Part of a small language model's weights: width 256.
Each number is 128 + 24 x the weight over its row's rms, rounded and kept within 0 to 255. Layers, rows and columns count from 0. Numbers have three digits each. The size before them is the row's rms in percent of the matrix's.

# layer 6 MLP down (transposed), 1024x256, rms 0.0383, rows 912-939, columns 0-255
091:096145123165130126137132138155151147183147076113100138174112108157105099128105132090125142168125132095117122155105141105145103136142121130121150075093127100162152121130147161115109159132127121134124144163116089118141142146125143118124107170124103152130132111122155138089135130149113119098154159103145095161139152130158136151131156093155107112116133124166137179122094175117121113149110146126199121104129144155138110117094193135127172143112125133133127116150157167151135128154165102157132107125149079122167147133137139136098124133114082120148151155163181115122198143140153115113159133112150147137103127129122092153152055107162118076096105116140111127139096110125070094103101146091112121130161145111139124092124149118124132096103123116127137147168135137156141138147145165
093:109146141192116111133146136120106136151112116106102114123083122131096203129131143140137131138121108144146132112119151108107116091134135075121178122158101150135111172122105144137146129163123136118087120142139136139125104099114116100154125116118144126157115104160134100150096162084125125107122116139112099106159111123093130127146123127098158103097118122087092121109124113125117137145165130144168095071098168132145124189152122134113161108152133137080172173127151149136094114116143115117114102124097142134113124102144120146116134110111115134135140110141136114117124150169123136129099139119133134155149114143073123101117092135177118217104155160149124114171087108150078129079095125131074133103087110150130145183124165121107118119113151151142133098084117116144111136134162174
085:144164123133111124148124165114120134127110153098117144134160145107103167123177090084130137116159134138112138137170135144109121127097133096135123109084149148110131126135125158086102134165141092166148162107106101160123119108111131118156132140115155160133057115159081114105127147121136126151166147094155152071102118121119140125146099172086125091204114145147122162143188149146142136124134161089119121165163140134155135134112136121126145155125140137109144108107109133150093129146168109125148096084111119156134150105171105124116073128123110162126121129136112125128103137122114144094110111133128152107100175118120145111110166156133104141107090141148169142125148106084120118143155113127135080099153130103183107138109084113095166150099138142139138136120189144146093121155115102
098:146104152141138087072187148124113112096134138118149129134179124158127145153161132147141143118145130111130142122120124125109113150106145146109140097100188137106151122133129104117109164090107136086085130160116157127127138143070096079150140117156135085162096144118110093135138133098164118092110134091111160100100216148137148142108175101132119131138156099177137129128084101125109094120124160149095116077095116156148128143123113133099154157137125146125155149128139123143096099155103104156169092106141132107138168118113137118113131089085110157124124145135119147142115135160104076100117136150105112141129153128148162089124128126132125121111123141108107134167121129079131159120124157140159116090122071111178130121114093136133120148129174120090116098112129120141148139158130132
104:141129095093125155138166139117075129131145149127151095167148123122094162091109143151145103149153145137149123095098142141089168118104147154153119119139149113159133121093133142152111139118120100117096107144106116102086120127158137141136158098178099146158104117127125124074131082110135137130177158114122113157175146117126110114133113154127103196132129086092135092111150103153137132102152141125133140122157113164129140143155101143107128091115116137127107137156120077111123094113077102159078082087122109155093097153073105124152167114128123157111111138169118124080099128118102151118153131128129122147147166072128157119099142101162143109106126095108155136102109097122191095142132106152151158164143107122093143139110150095148112151104125131131127111142127134114133114171117128
112:137119115121150151151108119148113141159155126117123123111157131086111164133120120131148109107139115187141123143162137156098125148158157150145138129098127114107193134098140161120111160164107164189096068090140126117136133140163147175135136106190097174130182133132100161123119128110098125119111103120122076108143158106136169082133144168111169124113150134152100128145126073119101133075132117129137122148154102141136148139118151098120121137155129162170092125090160123095126122156096149093110123153173119077138092117144139164167109151167120124126133117129141092106122139119098096120099163141142141132108110147093106109131139096094132157135108089122123121120148112107096153120135153137156113092137112105113114144092150103131118164143081130167175136133114141121126118135102108
086:120104161121139111123143124132096129100119097147134147160114077166138149098121086123139143139111106075095106142120109143121143077108127111112100110132137162099118150109106111113140120107102162138126127104102110165141148153123121145116141151074140163132105116146105147132099082095113093068111145143146122085126127117124134103072131122148178120121097112121094101109099161168101131110118107189119067149146127102122107142111125094161117139134166133155137090113151137134123163131144095101124127107128110137122099109125128150140095159111093119147150097164119164085157130175150091088106163116151123136115105123156154098124109158108158119140098121092158137157117098132097111129083134143163112151133094103131085136145122117102117156119163099169089148171103129086152140098125139
095:106124156182147117125168124110065117101118086088134163104089115075157130140150092124148145156089112103148146097126104120135108097154159128125145084073152146119147156085101143124116166141137092128125118133156142138172143085119089153133143137138133139146104132150101085158115113126155111066148104107108105103125119107135141096101122126146142145120106109107112119089156147110125118176126082138142104100140085161151120143149122139136131115138134138145144140129120104133106132166140127091127110081137128106133138126123117160140098119120139149123099164168137085150101130138171113135102093104092092139114133116144101116099112132124115127112135152101096167167221127113116131099126139150120101080140087097111131124112187100124145150124129151113149146137120154153142105088128124
095:146115162103131112139115135123151139147101131210129137130172111177141116129118132113138155144106144094141158154123112076114150115156121114134153173128138101109134114165121161119077119117137139117087149132143148099114140085099150095093140150120129111114128095115096110165147091151126145128138083111140157094120108131096112118106106136143119080099127117148105106138097124149144157114171123112098143102124091119099143107152114135152099104108125095080086121141169131139117131135112150089112126143112149150135129146077096166138123081084139105125154115160119140085135108137137117145139114111162090123135136114100118194146133107085086133147120142158095093092094145129101121129157132153161121118175129101092142128140125170108149120177135147101094101121140083124148094113079129
107:120145082126127125143141145117154150137094167152162156140152125081180076121099121159140125104161127125118094099115137120169119093108098155133112114112140117112141114096112142110161114131138122145140157118135115180153122118131100130178141108099145127137117172177130132153132136120096099141111131107162150142106103086132165138131115108164125142076106132102097120144067143147126105156131113119125152130106185141160136146167140153158141175099093136157126160145137133148100138128128123165102159143126096145106170187121106096159100116094121104125116164168150148100145152111130152099125134077127139111129137119124179143125165100118123112105111112155118088143119136156169129144126079148188107171090123155145105122128108094134131124124114137137081097072126103130127122129133126
099:127101156118164133105117172090131137113133137093137097139151096142121130101110108152119085156124112097097158151105122172138138169138142120107082208106176134097129128117118174161130110136134128106121145120124130132094120090114140090092134126176106156107118099099165143131110133127139136141131148134164124120116149115127149103129133136117153139165096098126116127136156143117097152153165127133134107147142144124165113088135122077151171121146126131128142096147128105093128096141138149131122141154108127158099156147167134119113103111103109109162081143114124145103124135125104114107148159087187127102110138143085172183169102158146118153097140134107128142107069100125147093127160080128113105151143137157159105165140097170117160117141098112143117105070102143128131103144162098
099:074099132113143149120151073142126156103140097124104113151132168133109104157136103137110104100151140115102096136134173113153152132130147165115179113122132128150136113083145147145163115156143127079158119148114103131149142142128138146111135119125120142087136145150152110116163104100083129120123119115155113133126061129109161098117160101143118130170104168172137120115110147139138099148118103115110150135115119143147112096146153117141165159138107164130091144141138098196133124139111142132141111122048103100115170113118122132170148153133120150181151101067123149103123117165134096111152112143099125154130113146141104157119159154082083115128151107160150144127125132152118115139138140137174195075107112142134158110104177137095143121095123084134123154134146117137135138138132148
104:117113109111114119142113149209100150172127096134135152127107131108074124130102123103104094171104096143139148128135120139087136142098110133102133099079135170088144149121143189101109137134123107139130121123109112143115172118146122112108125093139148106102129140129104126146117138155133100106125140140133062138153135060104134153108123147098127153096149115137135134099118109115130138138165084109142106130127140109107133138081147137116112113158168114096162117173121112134101130123167126138101110144136126153139139096114090110152109085114132103098132142105123134129104143145155168103146105152111156107148137163082114127104153150124120151135175116141143133082149117114126088117146090166079146099125109116109168130133075071099142152118083106135172122131177148167140134103140090
105:119133116169111132087117126134124120162107118137143141094159141173100146101140085092104132126116111158120131113148124166104131167105102143131134166099149087144114082106097120182124147128155142133119152149133129136135116142147134149108136102150138126109092138099136099156116133124122167126116104157128142094141156114161144114140138164107093155095165129089158152094094151142202146143151113124146120145122127139144141114151137113135114146117123088170123115122122098137154174092126092141119137148126156159118151103142122090087146114144163139088161103075136119144087138168130123150134064148153078118126151093112149177148185155122142123116169123151159113097134138079134132129139111143143157114089146143141083146150097167132145131101123165149100122123166161184120105136116119
089:106118127133120138134087118106134109149087083122144159160116104173088132090168101109169136137127152134072118093122138110141139144134086110118115126144138127133124149099132110097151102104160089124135110104096096152136088095117134114098142116155118096177118125128110146128109145125132138125141120130148093096138160107158144133155097155109106139149117101132119093116110152130117134141149114103132151105181127145062131149144090164114145146180127077124141118085165133111132144129128116169142099103163118105150119126121135163098151100129161178106138131104117147088112097134153153141112144104089106157150163132117146125107155128112060106103109174120107131111100158120123162135129110111130124152148197153115130147106139108111129161128119175088149138077164147104145094112135083
103:122102156115129161136104188135119151136137117085116105134091126152107111140144130130112161130132098168099062168078144142161113138128114130118120135122104153117117142110100128124149157130154130147172142162107095143159126087084137113138119121170160165130177150123165123158117086107109153135116112089111125143099141159150167113104141072110135124145104166164110113142098137110142120136132102113115079136176133110190124142115114119131121104124140143124151127109092095097119162145084152087131155143130109089106144137127173138167161131187132123143121100097153115115124117125167124095116182161140157130086101144133142147137111134103139125117146087156145117127133124121142119146123145117143150130136128112105077122101141163125108102162197103146087137090151112142116152155135127
101:130158137152088065149144143204109114148100141128081113135135130133096131126136143165114101120085075110147121157111148104088130099127132151153114146111126109129136151167123107110124074101135155139161079124116119106150121115150140142154115143141172144108167147121151104138117163100124148086096134122133125099127153151171112120140140108160111103154134116136132126093124145134132130105114119145127124089129140107126126133157118137142139132152120093147121153123123142137091125164108161132123148152128119141090200140120169164107110068163127101146118096170161148099105073133151118162148130107130094118147089134102100119160071151139114121123105140109121121106181143106136141078167148138140127148117144123131145149115118048097144108109130171160133135127167164129126137109116153
103:121138106140185086156156145128124144121137142108139118153137125163155128092150129126122147112117125108093094113137115104148114155123153123129117151136150124107103105108138090121093121084139174156125122112168171078096141087158153092124142159135116165130099160118160168147117146117168140141101157143137145121113130138086092130118097129150103151184129152209132123119144134100108115163130158097131176144107134144086096110145168105142117146110143137098132141082099174129094114131088130146116135095135070115128111116127139138094128153140114134159132139121103143172137135196125148135117145150083119110103113112138141123162096148108147139131122161081144176121128137126141140133132157128139125133087112108097167102116106141145176122170124153130122122147161102129148089109075122
100:140123138124156136137164123147144118105158149118136143132119142157148134123131146111165112131121110120126097089135150159148157126136122172096133138089104177115127156126120104123112124133147123124104131087133116160169094156130120138135122121125092101118159129085091118103105174091122087128096129099113143106166133174120136132122140179140105105145150146146116120080134123121131135131143135168177087104145119174201102102138098088183105116162117145142109141128138108140118169117146087146121186099076136067120140126113082171133128169127122152135143160121126152130142103093122103119172122147159103149088132170144127139107124112129119122169092135162099141112144163095126153159108121134077133089123144130112129096114136101149124089155158155132116126118086146137116125167163092
099:097114140194139160131113174134100108131111150157159094120160156137108146151151107141106094125146073147126136140111083160160128142145169132137082133168115129142129137149080096159135117164124103144183149123131097101131122140141168195139135130115140156074154106142094123112147147142140131103151153128173113098105124135137146145131114128079165113104143164092115147151130139128144120127122138118139168143144103097125124113124123124132103128116086105138128148129136148119105178147142121131134141136122139138121097133117126136115138180165157135164106127081187118133113095152116132131159126180098146132150173144090157131111146185165109103112129148139115117126119084145111109105161122053115154110126143139110184129126134104155124150108139140168120111094145134108155161112152145
101:133136178161110130181104137080108101146143139120141096124172102130161159089133126176119141185138128112161127137137140094130127139115098132122112120116126151182177161152131136113117139118097142108119169113146115163155116137159133126154093126114111173145089184144085123117134121143140148120142135082092133129127133118132111147065106121108181183141137115109127109115052133122157103110142144157160119114107105117102119139120131117122134105118096119153146183157128112159120153138142095136101118121138125114125109127128136137155117127137148107105103125192110158157176131134142152129118159103145155145133137148132148151142153138138143151146185143123174129159097118125139140127156129178075115145058142106093162143148091142106121131159134128160105096116138111120147104128110125
101:108109150140148114122110123131124084153185121145134150134102096130080104100130097095128207169137118166149114102146125124106160140143163148143140125110107164101098143120149103160137125164111153104156123112142124075132135115164131149094118149164092137117109131136138115108097145166146112143102149141153135109152139084149120140114158126134156140159129111140110089118100090137085138139159153146100130109109126177135096129105152106109154092103105165131104144130168075134119130159120140124138146128105109152175148114122155132151161123118144152077134132153166082164144144108159142101140086091125087141103113148102108084121136128130144141097111115164133125097121128109155098110089107108154154119119148146130136156111130156150141141140076068166158117081121141116158118132167123
108:103139130152153124094081120080113136137140107094122128101155137106136127115139103128091111124155130108139174143109136111127148141125126113094126111164137176138141091120139186136105181146081123148145112164168126068106096150133134134115130137105162144109156103142181133117123139120147097111135142140149087126086122076141189150150142117131109117089110145161149153157136094126118103125128111137135112139128105120121096151141131095113127176119095138152139134077135118167142128108167142109134137149170136167124165111130105133115111108125086118149094098082201111168115114156117145127106136145157141098172110115173131146117127121111142150143132169109126088111146153119125120165102148118129133126133150127158122128200165151156097170145128105124179099147152119113144118131117152
099:129156095150100145078144139113125119106116098136109105134100140134092152127164130156102067153151120168163083127133120095131132130113107104179113144097136094141135125118125087130119102117125105146138143104103114142137134105138095136119106143168130123109118117106134098134133108110138068118129119067162140135139150177171128106162128134148114143092090122090185108127157113123144155102102125095134143189139158143116153131109151166121138124122153143172130100121124118077142130110111095156158130138166110134175135140144185176128133145140149120144145129139119110188146130153144127136091133146107107148127156146089110144158160165178177083117135120115154121079159175122136130099160099150138122128094120145121089174107143126154105153118158132146137111117134155127130105132145104
093:207121106095155105162163162122143182141135122140131143143087150164166118115127126128108154146109168143134118117133138129137090095132113111099082149100119114143133098139107091081138145139113131135116172115129145156071126120107081108166102122105114139105138136156119117133153130153144149111097138142096156135107175115123135104147123118143103131095148124134114114131091093138113126122108152150167133140138112065111148098149170159094152141142140118133147098111164125124181179116114166134146153093102111155122108133093165132153101128102113137177089148185079152116120113123144127099148141152114155112143131151143149112131154128098108139066128132074131125148131124112128147145142151135091174098150134111145121170169127139100105135172103137107134132169140086136138147126122131
101:109103160105097130127126118079198142098105096138108126138136121099149133139140101097116105140118119127107052125095131145123111147129148106168095120107131171110160091157133069109139143133090150134115103114112183121106142130122111111137155134089130099127127114140082100149131111171150124146105174154078096091155119136140120103118138112120167109138140106123155095108150120156122106129154133119120125150205097108112128132170152110108136146148124144133120128115159114105106151143160117145122109076135100116137117099150119142122099160122123114123140114104179162096123161134110109126129175143163119118109133143101130135133143085114129114153130155152099112129102106101124107144106096091117146128136131083128129105181099097147153158157147095116143104116140122107202105182135131
089:093141110152139141152126139166151124116086121165155142089132144126090183131146145135109131104104096077153113128137113121103098123153142109136134153150096121128142136141130141155109123096157140125105109144140159124107152195139161144141110164114140135139104093170162115137107146125143162136106118129118087097089159111134120133100147101117147129141113139159125128153111127156165130157115132120149118113159108130151179132138124144150129159093153104102103124138113116116146106107122127107092130085072125134127134126128146061111125100188134124134131117062094160157146151154135135177133120129122119090076151150156118107179116159141106133123139173125114168097118144137099139109127155138121087097156159085120116090126116162174179106129133104113136131131096157062164125142123110
106:134111158127162116123090092125100125143106138123141166147163159114100140139099147138099151136109077114110117118096121127158102113134101103149123108086119087164145105126089121156129147140098117151131132151113096107142092076103141123146157173164129154123112081110115149139136137156163122101107138143126146146118100143071160123134104116106112117116152086166102148112091126180199140130108125116160114132139119160124109139082184161150110145126121125131152160149143096148101127068142166131129134141132123131118064172159127100138115150164096146109103075113132134128094132119092075114096144179111098124116134104144125162127124132129096132129126111128107099092128150144130141149150149128118145097110166149128144143108139132114088112106116107135154128133170111136114146170073153
# layer 6 MLP up, 1024x256, rms 0.142, rows 913-939, columns 0-255
090:105144125165138133083114187095119140160139102117100169137129132123122150134132087115115122121139117125148123148154116143139102153149141150139143133123148174107139104097102201114114150124143111142118117089149115130127108102088134093139119121120121161139140101144123149151123097099156197108162153141130100120148161137149120088149169153128066187132121134171127108139126137144127087115103143102133134148124099097132106063167111070106151132161124090088145100107098098094113111136098121160133101102137129166104072159165091160116120126130127097135128139101121121110112132125149098114097113178146143133087119150099114142124113147154143120124084110116131126107145134071147131108122125156149144101135161126134105125129125119100092094109146115165130143072126143158123085144143139
087:130158118160120132137113131131142098119108109094117138140058133095129132139072135142144106103137113113112150150150178161126109099129107124142125092097101123143109119134134125093119112114118121121141135110154173146129135087093146109152167165112129084108100085108107128125141136151111082096101056119126121117124152132099118123086114117113088145162104155135137147190129124141160089112118152140126098083127130124099128136155114143128155105126140141117141103114134169086114108136102144144148141112127125158122165120137144145153072160129136144110152130182130104126143098109129136117113108133154080137090141139123107109138173116127181140101099121114152125125140149148125175152118120101093141140111149120158140163169095150088131087104151133070143160154170134153131122180163184
103:100080138138157146123129120084111144097169130121104126148073133159183143173153155110113169169115109152114138130119146102173144128161117142187159125121157127111159161153182138097142159123114144134158106106133180169155128122134134148157125141097141116189122152107128172140122106114108093147087176134120143129171158149129168147134149141103131133139134149143146165168171088121121111109109111173106100124099096146090139141114132118101143142122106129094188132130103122082151125128155111129162135176122129138121120110119102128150166077091129129122117109097162134109126094139122125111168130143104113122158107147106173151110133141129095148171157145127142144134123126102124096150097106117133181108158130122108144145127147142105127118119125160139102097143133110136159169130109126
109:174145154102118108127114117142136090139136079123134136157064138096074137145117159133130117142134119122144125128100119150092146126143134115146137124115145098166093170135103172112175134086129139102120091125153120072102142104114123161119141123135104102134113116089120132098106133139119148138132174142103133133172147113136126145105143110093107130112098103119119120120154121096116109147140096110145144069139118145073146128138093102123139089109167125148115130099141126179099104181115129142121135087100069140133091139117114143162165146136104137127149101133147123101122112178142136152131187157135141096127149139088147153119108125157184123107141120124145167164158093106183078157153140104132118129136112119109133171144155095160137154116132140090119113118155167130174116107130111
105:130140126135130145122140123125117118113143134167132157127139125112167132146125099120122105093177094144143114130116122113128092130202184132148115112094107130170146162110139138073113153135101147144134080134135102074124144179166109125124115108133142127113129126104087203107111134131092092126157138131115111134100161172081133108130117144079073122137120111120136131075103077181127159114117108141127130134125122106146110120092146097180122105124119162136106114130093116123149145090145143154111078112145107155118109139168080152130093160137110079150138122093134158101123121136121135132121126136149130105115136142102127106094145116176090139110086110127131130115162158087123140136098121144108107163151118157128105146119129097121146128127164082135174147146138169154112099146120151
091:138170135127104168106116132129119139139117143143132124184133113155088115106122124125095166105172146105090118154138135143180097130153146143154164179145122142128076126117122125136134174175110179095131118115083088120133142136113122123069111119131152088119110124151109189093091085119137111165108114186084131098167121122152154145141124146092172165103149109141118079128164165113111143117102118128136157161092152145117122140162134165143160095122155135126125121148142139111154127145120128103175136151091106100093127187114152116107093126132101120131126122147162122121144154110119131099114125112168128102138122111148137073122124147137117115114107149154107144162134116116122133128122058131113129149110151124105129124110105156141094120126123178167133151146114132103129163166118134
081:155093114096086097113092150099114142140149092121117093120130140126111116166138134126111145106164137067097138085128130140139100124147134092124139157137137097154173130126121102129138154141116119130136109109119119154118147140097131125183179162118173153120144122130166108087122101123122110081104092160133111125152101154153140130122155117103186124155083143102158105132140118159128086133135105125137100085116141100133148127156078107134146141134137119106138121116119159140101175086144142135107128082127155148138126159060130163091129140146180164139175152105137170149146075159107126157159162133194109137131113124116160095168116104131153162158116150109145105153118122134132120146105138138141161156172162113160151136121115130138102140149133118145092124120160102101116106133130120
094:106140140106103160117106126186122154094111153166150131113144169152180105127129105116118167129130134118129136093131136075096120072146136123149138118131131130135132098124184156085096150163126164164141139142106124123154148156131108124081114108144126177116116097096125124141174090109177110157148120125140118115133156122159116091127098093140096101119137128133145131121120095129130101101080139119077164134140134127155170149091138132208096119148121111106131105150148160134133123121135102116117121132139112111133098125096145124123170130093099134116132101152099105114121137158111140091135102095107137082137132127137141113148152152177108123131103160086153135124116083123143133146123155127144100103108112101167105118150098104164148114060132104135156095140127124157150093103072128
108:087149146084104109102162111165151084141102144093127131143134134124118115118149132115111089108128156147114099113156140088144129074153181121148146075142125116102089155118184130157170131171134057075103106138146156129081112113106101133154107121132166117173112131147144147141125138129118126153158099116104128133131112087126092103117131123084126137105137149128129154133097121122146131145077115140139127140131117155134121151140135100111154144138152114144138139119143107132133147148086142113099100146099110128126130162122126136100137084093108100081120135119148127141115109126125161099083146148115131150106136117131124135107130138103085137149127113136096137166139158081183133139117122163145071139160085143159083141112124139121120078106119130144214127133132134093177107115144104
089:113134135134116141077109152110126188122140130139120124126145184113156116148115143092139154086133151127119123129116131141132119136138155159127130161153124154118141152125156136107138151126049129135127120086161101160134106115090119156108139137173124112122145138116147127133129087091114134125135145137129125094147130124103109110173103065137120123122097152119124122083070125117133161093122134107158116125114092074145116103188123139121144100135178170120188085160157145118050139163161128116146158102126120111078160130165124163147110095111106121115141134104154120090102105098129103153104111110117109159134128139113167128171164134113148133149140122136163144154136093105156165163139111085169140149139142165122085119143101154093144140128142128110147118134128155128112129109146145
099:114101086121133091095126122139134133150107175144106118125098151194165151110148126121145141130151141132074110134121139080169108144134146126155184124119094102117119125094131140153158166161129115129145110155127153129128134105194093125083157136128081112112103130157131119134138058126117118107158161162100125136109114100129137107125096124144094134142109121143129128076156119146152102145101099130143129110110114139140108157130098104141197132144099152108133109124126079142158129134118095118121136122159107116124099172152105101147120164156105183176126147135121149120128135160096088107133119163058115153106110145122119101108118151115089091145103098079144119100127128135111134107155133117099153109097108144103166136128146147145168156101143158131103144141137140157138120104094141
099:141148111114143145131120131154134114126142139128124127158126122107117095127170145089079130178138151108117162110145159108131086121115126089145149095071109119098102124089139117126135104141115155118120117128127103122127138178164103152153155165123136147173099151141079179100103113094137147151152137176119118117161108121144081105130126151106124162094102114125109128088133173102150120145122156166143091133133148104085151132149109125107111135112160120133151080114100117167114157137175164118174118115186159134142123061112097097129135103118161125148140102159140118129148117119131149115121086135107105123126197171151136102139119105112143117141158143133170125136114107133114130118150117096146098095135125142072151132113074103123144115121084088105105127101118139122123133099168133
097:162098117110127124109127187144114126081135160128151139116145111158106162108122121109138108137145103110081135128127164164105115123142148110119111148129164167125132114170159117092088119143124059108139093156111140155160135142097091126134103170115128177094100198121116121145121112120114166105154142138119159115132124101105092162145112127141167067127140137140129170145126128127127171138135124095110159099096112113120131138105171141113131160122157139122133127159134143117079138125128162115132141156161104113124091131143117100156152130096122154155125173135102108133115156101106123140079102155116172179125114114129151117156112131140139147111102147139085158133118180117113082122125120110141096107132109150117167119125152142051159108108136088090107112124099104141147155110100129
091:118140107108093122163084133117133137111154141095155125101091143127138089154138178132127152137132140110141095122118156060132161182121146093132115129115109077114202132177127121129091170159133132112146166201103151163140180114149143126137101107137117158118160154116150100139095170119108173118111142139124115125105134137125121134117132129133116121120126129119139094120130143141179111167113096141152132144102125112134134143119142148136097116154125139109139135154084129176111135129138114097104159117148152171110117124119087134130077127168123094140148111090149130166132141131124141108157173087113125139093148137096146119124130121127137143110057102139118150164144140152115144166133152138143155088127088120160156154150121184163114133098093118126116176147117097133102132132147145
099:104133183122131097157123148131134130144136109119146137071110095112146203126104116136126120139119098074133139126107108110139140152120092139101121086155135138115090132121124148092136102129103148101133122113149122108117149122121112137154108181096109103116156134152174118121125191098125128132132112189138137164114092112143124112126093110133165117117111090113114146162116129106073151132101133116171104112147111129156068084135149147146132122124139139117166129142102084135113115165120141112103166115102112108114125104112158118109170115085125130096129118124155110166115133146178159154092147094111125167141128147119162158161105118124155137113185140139141162135137138096136153122140166117111116066110102147119126130117104119112106161185145150098173172153092122159132126148130110
098:123157083127183142156175079142090091128158112130156138135092143088133088145111130173125142114143077087130105137076133152137167131103103132114113110128142118125123160083111150136100149136111135082131115153123127104117142137132139103122127097133133133127137117116118158140121086112169098093122090140108156095124107154148170149166148109126154100145123197114134110154113132155111123100113135095122153126129100130140135109140166154178129155130125195109077128120109148118109126088132143082138108182108127117112100071087124141134121113125092108147133137131160119103149131116135135142137119137136116084134138126144119115122086162125091126146106122106142111089158133090131106097112126124089054137165098123120095113131143115129125126121164117118101139123144080164089107126145164
099:101104129095141147139154118096094166130152139079099128118147108164177158123137159122185151133141132095140095092089144113144100103102166081142107137143087161153091120113128137167104152093131131148155127148132154101145139133098135130129155125129125086138147147117137134054134145124112141151114177117108106119153122158146107124131109130155087123145117147108165164115158175102078111151152135137134088170172134113145142128110126119112122113132138142124148115098121163135130102118156091111090140125162115110132122104118137087102123124114080091123117097181113120125122120169108157130154123117136121114131121122149172136116133114116152134130127117060088145144160112184116126147111113154120156131141115133142144126198096149143183104096113109146126106143083149139149094106144142
104:115127141109127155114099110117158094129126121171110111112115154157163130093144100137161110162108138144111141125081147151168111111129171115127119087123128192125102140051105089140109124121115150134161123108076081153096119147135099128094114085108099117102110108106153127097104148127130146121142135104089123137156136126110126159121126129125098130153119100092131124104104151123164127137131106167137090086148173112160087130176147141134153142104140159167142108138154111145114148129160119121138135136159175113151162128130150136118088155126114104131117136140127128101128158159087104102124166121195145159096147091142138110076092119095140110161106127129117133137143133101113148179150140146120170093111120150097058164128098093112097146110137134127133133118116109140109129110143096
104:162139161104167134137137113049172124118118096124134112105156105154131156129137156149101110092137138113172093115112133152153157095111130103140095137119108149140133115091129166158154122132115103111124103092124113164152132132125145132127107139137143124168143101158118115149163072100138131109132113117094110141148092130113121143137132089127096166091112139138101151092126091140128106143151138117127154146153134100125134148134133123150147134194135150197141125146086145143150149117123144102114114163148175109141116156191140095119152105065119172174151167114114133099130131099135117138129107109128136161111131118116132128096137128127152117108148149109134117150172097141102175124144123141139124121120134174091094101089118139130095140108142070084127193123119105072132129120141143
105:128135119112123078131132127136172116124134135105083116133152105108139141139186117110101140143072147141125131102131156114155121080148128161138128101129149125157159151124127118141137148118117151137147179107116103166118082133117116102164159168145137149168134132155122108160157168083133135123181085134102123114123156113148097098098125137104094145134086102149131144141089138148113143123130101125140128115084117140162089111138111131083120127114131120146108109123095101135095105129136170062104129143109114120176122121110177151146115132144089122103179153124156150152110113123110119143134148106136077148167135132128067096127149114096109109152130139103133109160124135074132170106137098165126084115128120091113157128169145126133184134112169178136077124149121098132151117120120145
104:131131143151115116147090136117100123147174103099131117118099100118132171137128115054119168130143108139143150104077151179131107133104113146148172115151121142129114150149115134136137084113094161120114139122161118143164126111154183124101139112111049083132093119145152113117112120128144131136148125184154178136125086131105127111093121137113178118132193095138148110126120120112162133120135145122141161083117111159114135159132185138073154130146119141081159137108120163146096122110122158150095138171110116121058129156125121139148114116132131136094128124172134098137140137135147113115110125122099092095150120097125137107088108138092126101099114102106134136121147128110140132105112127121152116164100145158163140113104105133101156153092117136107164116096092100127131123163155145
105:127111135137104125093123130130136119175173105114080130168134182108116132145139127124108157116076075130114119110102142109141119152085156142161180099147106119180102153105142196087089058112110111077130135132123111109095112129112154084093147127116126136109122124126158118114127125137168153147118163118132122096143123134087115117140102149153118107124097111134149112178128143139154136116136109154119169120156113099140111115163111118146155127126095108173159128134140079119091139128187129127149162155115148125070142135142123106139114207177094105093111128098109146134102143094134101126107144150110154159122129129131130148129119106135067132146116142128117139142103072113098118102117120154129136122128099147142127089148111116161120130113139116150122110127127147105112108098097119
098:136143088092138166164159134129126083072179114129067095127128114116116162169119115159126134150160151111105173188124116136148123144134127126126128186099121144148170162110118144153170128153132159115152107138122131184172090154147121119135127109136135137117096134146118168120130128155164142176111095137106123159167158119141152130105132131134119132136167107145113146119115146106117126146109163147113116141133108129121091163104098124166169118131138123167175144148157162098121143156119119150122095143122123134135144134144114109141132058125113120135150133193117136151133140141177132147122137170140125155128112117059135093155098145098112089185137141073139153121132115155163119126109120165078145127126099104102117130154129101123102126151145128144143099136140125129139161128108118
099:122109158073158179142133133140078155112101165149133131119143150142113138156129109135145120169122168141130114142113149119084078080128135062115165102142129131149169168094123156143118121131137112137186138142122161144125138191103123113131103092125138170124171133122116085124131124124134124169198096142151069099070110122125117124117153121151120114142155165118126107153090143124108109115096155146124103111126079129111125134108166097112155131133166087149157102114100091114142132125083138111084115118152132112130134124142148113122129142133124141126140119160095070127110139126143111108139170142135106149139117136122099111117126134069097126107112148140157095108133152142095145102143147108168136111158140134158144126119131172123137122148123110134118099162146177139142072120107140
101:146144142140091116087143113181118103174113162134100171130135158108123131130116132096158132138105102122131126070116096130176138125160130137130103144139134114149129148162145158093152125166113109148172126087159157131124140143105128139132124123084175142131121111086143139121117123139099165087143142093147102097107159164149111155119131131102126118105104093107062103163093135115137075120147128158101135121169100142094140108145105135145176075136067148110082128120138163127166120143109138118096087143088103131067143135123160110107123125102144147109138138147134126155119160119175124139192118151116120116156098131098139145094144113104137078120104137143105105126150096142091153111128128118107124111119144151161132097092116123095114156120155133140141135134117135142154172153148133
092:135141121160145121163120127141122113116090150105162176127132136100165142128138085148120084120136138132165134062125101127142114121102156127193155105114138134135124128153131078148148145104171099146134181105100117098159096149129165117172147116141143107110094114098147124091111089169096085140147152133121119102145115103109143118120095138133138098121151129108130087116178160162116134186135120129128155117154177120171095166180093087126145148158115149148122155121154131145127134075142112128141097128102133145132161151120096118085125128107163145112125123133130136120133103114085150096171154130090107123108152168133166137130099155159160151123121128117124142105104119103127093129131108136106117176138116137154098143119146095097108113146175160127125092108131147161123092129129106
100:142104165164129112164103126145141161137111125109138155113115115095128114149148190135117112131103113195126126128119129153125113135109180122202134132140155105156175142136150101092114124144109143139126138113113131161143121109187155153176118125116045116097109126116134094115146095101158113138139134116110129082124157116073139064156083165104103148104122138113137147098116137104157134121131115122149136091135153138144133123108061094137139104099148103137126148154128100114117105129145094184105126110190113130076086110158106126108092100106102125111133134137135146115160156097123111106128096081128142156102135151121121126160113119129088153128100114133131100163167117153127138112105089134135114143105143115133137132132142161137123089136105098114115146110140121098117121157143121